Part of a small language model's weights.
Size: 23 layers, MLP 256 GELU, vocabulary 1024, 1.22M parameters.
Architecture: LayerNorm before each block, learned positions, no biases in attention or MLP, tied embeddings.
Training: a variant of Muon for these matrices, 138M tokens, 16785 steps.
Each number is 500 + 25 x the weight over its row's rms, rounded and kept within 0 to 999. Layers, rows and columns count from 0. Numbers have three digits each. The size before them is the row's rms in percent of the matrix's.

# layer 7 attention query, 64x64, rms 0.23, rows 0-21, columns 0-63
097:513464514472469510522494482539509478451510518501515480443529451507505507503504508508531492526536522531502530510487558490514513454562518499524498516496482487519492470481487465485546492482518488
090:498494518494486504446493522466497475489504520499498515479499511466523478478494475465486469509463493554527511565507533522522517511521494473501521492473475554490511533494530473514554480482453510
083:510450480480513504484501492485508475521469478533508531500489494462551500530501486542506503514538497513474504466444468460486473508484469483458495502497545508533512496477522544516494477511541539
082:512490528502464492504544492474492458505474527460467492546496514499501483517509537462452482535497552501524520515479505484519484513454532515485547508524500495498512481476456535513511479509452504
090:498539517509464504532506514541480477531522494482487496494452443466495473460454510492546534487513496528523476475488495524490518522489512518451484470533484505531505491513512543526498539487525485
075:530481503500476470548481480526514500508549497528488484542503491497482520483501469517499493492494453514485500509497461523494493510500503504523501499522538466490476550451544454492476500547442469
076:488545517488513502478512485507519531505517485522515507483492472522489528481515481511513488491507528513546498502500520496475489487446511474474541482477475549529460448448448482509513533526490453
090:493517525531534499521514510478505501505467508511449496508536507502450523451542510478473493549515522512525524496516507461532501454527471485499501501470494492499487529549517455472472462504475512
079:501499494504522510524502474485483537484524549491504448506480447530499518498489514500501491528515492541480495499484529455467538496475503503436461514471479492515532518520532530481524476544465503
083:515538556515516547489471505470489501483554510452499535506475489518480505501478475520578519447459476534497505500507469491479502516484463535508527507508518524494501504504485497515485475501494486
084:496472489507459507461525494477507510482508515507497467499442494512477486472555502541527529512465469522486514485494535497488523550489507491504511477488525476518524463541515567509470495485470475
076:486535532508481545517524505507491480471509469465503516493484454531509467473537478519520464541498521513483514517521500475492495462522512415515507541481535475474497487519510508487517488526497469
078:495513495502530509472511494507518465500517471488488490488479477455489502493490506493518527461512526514506504505556518497502515506553537476541504522555483506472476549450442514518456484470510479
081:495489531464491439527457545519546518519528452528523548486477507471491483505506501478473522487497545546484511527487488474514501510474484452494493475501506517473497499498534519497493522468526504
077:552511520477530494560503525475515455516508496510492498502503521495526532493516532454489455484507486492518468475522488518489509528538464460470488489475522501504437477534490525526500506462499484
092:498512501497495499500499501530489464484509466510513526494511534534480496507447487495501476477448456480491532517460495504543550502516476534472518471522522520490489481518510534544455495510537449
087:528510515513524472447531518490520478511518501489518531481481507504482519472481493504505463481497514471509470534515520521535494448487483503537546534466496434552503500492535485467473473501490516
086:487508482477478516514458514478525477537496473496471460500526508475541547489516457511526466470487543506495504485515547485520469532478476532512500539469498510521542528530484499502487476459498474
084:543507511492503469522550490492485548494503464513475558520446510511543508515460520500513499513506456501466501465511505505490486518516538507477492499483516459505524468535454481493480479530489527
073:495529491496479481475503510542523497535474506479522500492514477507497493486477516460535558447437463524500553506511481513493465513460492506504501498530518554474478494490460521486498489527500515
071:505524491479456522511502531484545497497471507476482466479483485508514509535491479478526445490520508493464493514502491534467474516517575493492521490520533518482481522535472457502510522489497557
083:517461523510474563466503502530563499506463517457489499505478528512460512472479506495525504528503503477524553486519458502471470501487511518504514512450457478535485514510478517504492503514521486
# layer 7 attention key, 64x64, rms 0.226, rows 0-20, columns 0-63
096:548469464530479532475500514542472486522521468530492544474486543516513514500456482461500474506485482496540522518514477505475468507483519514530500498504500504495500452495516524498486534451463534
097:538489498512469491519477517510539478481486444481485495453483497509522514493498522521484476516507522465529521458488500445502488520479497492479517503499543522465510479544523499573495505449488497
083:517507535508504448497509467489478513509518521486540479520521474512492504488558500524492519463523530508507509538486480470523437475478488486549498496490502459531518518464524521467502473535462501
082:480520476483541559499492504489521482505532493484460474501463496494478502514482516486503517477510513456483526449491496465465489517450514538472517531494556493528526493505547538520483513521505492
089:498484512509503499548478495500501507441500530516478517477500471526481488503499524537495577499488483534464515449513513507483491421506541528496478509491491518529496504541502504477522479509486489
080:538489492470506501477477505521448485524475473462493511478513473506523469512473516518484473499540467504511492492491469535519565514485512461520538534524522487492474498499509512503551485499494563
073:496458510556545498490485488478520485461509466491456509513466491522514537516473511475492500521469496481469461503468502500488513495494513523517507496519486500512528549509438509512509543515451544
089:545481487452508466455498547487500472498472500525491510490519496457510518444483520471521453530478531501520490479528508500517518549530510513518525489491514487498533510486533453511514472463505511
096:490524526556481535490482459496482487482508507487496465480530447509524503457500458523504474483518493504480483511529520513521505482542540518511521500506519518511480531471531464508486489493423516
088:470513496528515497528466476494507492452480497505523506440491470532505543502511485488509496557507480472463527456522510506515531453515491483507488492485523476492434508521474477497538493505534483
085:470541523491508499501494495482531477438444482461476490510508491511509486497506466545484471519535560490480508515470522510499500470555507521506475532494485496528457509521541496478522482488492516
078:527492518500506508456451493496490461492501518495472518459508511541537482552497481444494463489482525454528514480547545503536498494499549520510504497485498473494472497508500504496520549492489482
076:487501482467503498478496513524549495474478530507490574464473517494499534571527524475505495465470480525498514517504458494493494497464507494480458469462516498506528514492486526495469504482532523
090:489439468468528498528469469513542533486494490550546476513503522494507463526532474543485527474487510511503506497504500487481534492513488463535484520465518488514528452502497509494497513542533503
078:501500557470504489489502487472498529515487503501490497508470542466480513521489487540520544498468493480556508510533504491475509523440500506464518484465541526541497512481490511461534526486489541
089:487529498506548488498510493501500524500488513498515480510511526494482496539500533573454541509472501525483474456535499471504499525457474535501473518485470526468453481528492511470515467465511503
094:502505504493501417512487555516501472520504473523499519508480532497506530456448522480470485487474496472503498507516505535516494518486509503479544508521533473458493498474469511552503479474525476
082:494495478481496484494485494539472490559474517480527512497479496502457503489502483525506490534459475480494529487534502496477468453492460501518506474479504540541536536549511492551509474524540504
079:437465518473485510517502537492515497554494491465498474510524491518481525480513438508528523478467517517490496507531474523518487513498544493525487552499456499492477521507513500476519520544482464
078:422481467493530534493470478493511500489468519480551495532480539531498467509514554500532563509521499509475506464485485487497503507486516513467489496518540474499511498513473495522487506475471486
071:497513485496479494524478490481518510556479482493466511462475520520482489521506500453516506517532503516502536500503468509454525517443537501504483512480496538463535441514478513516527538527534476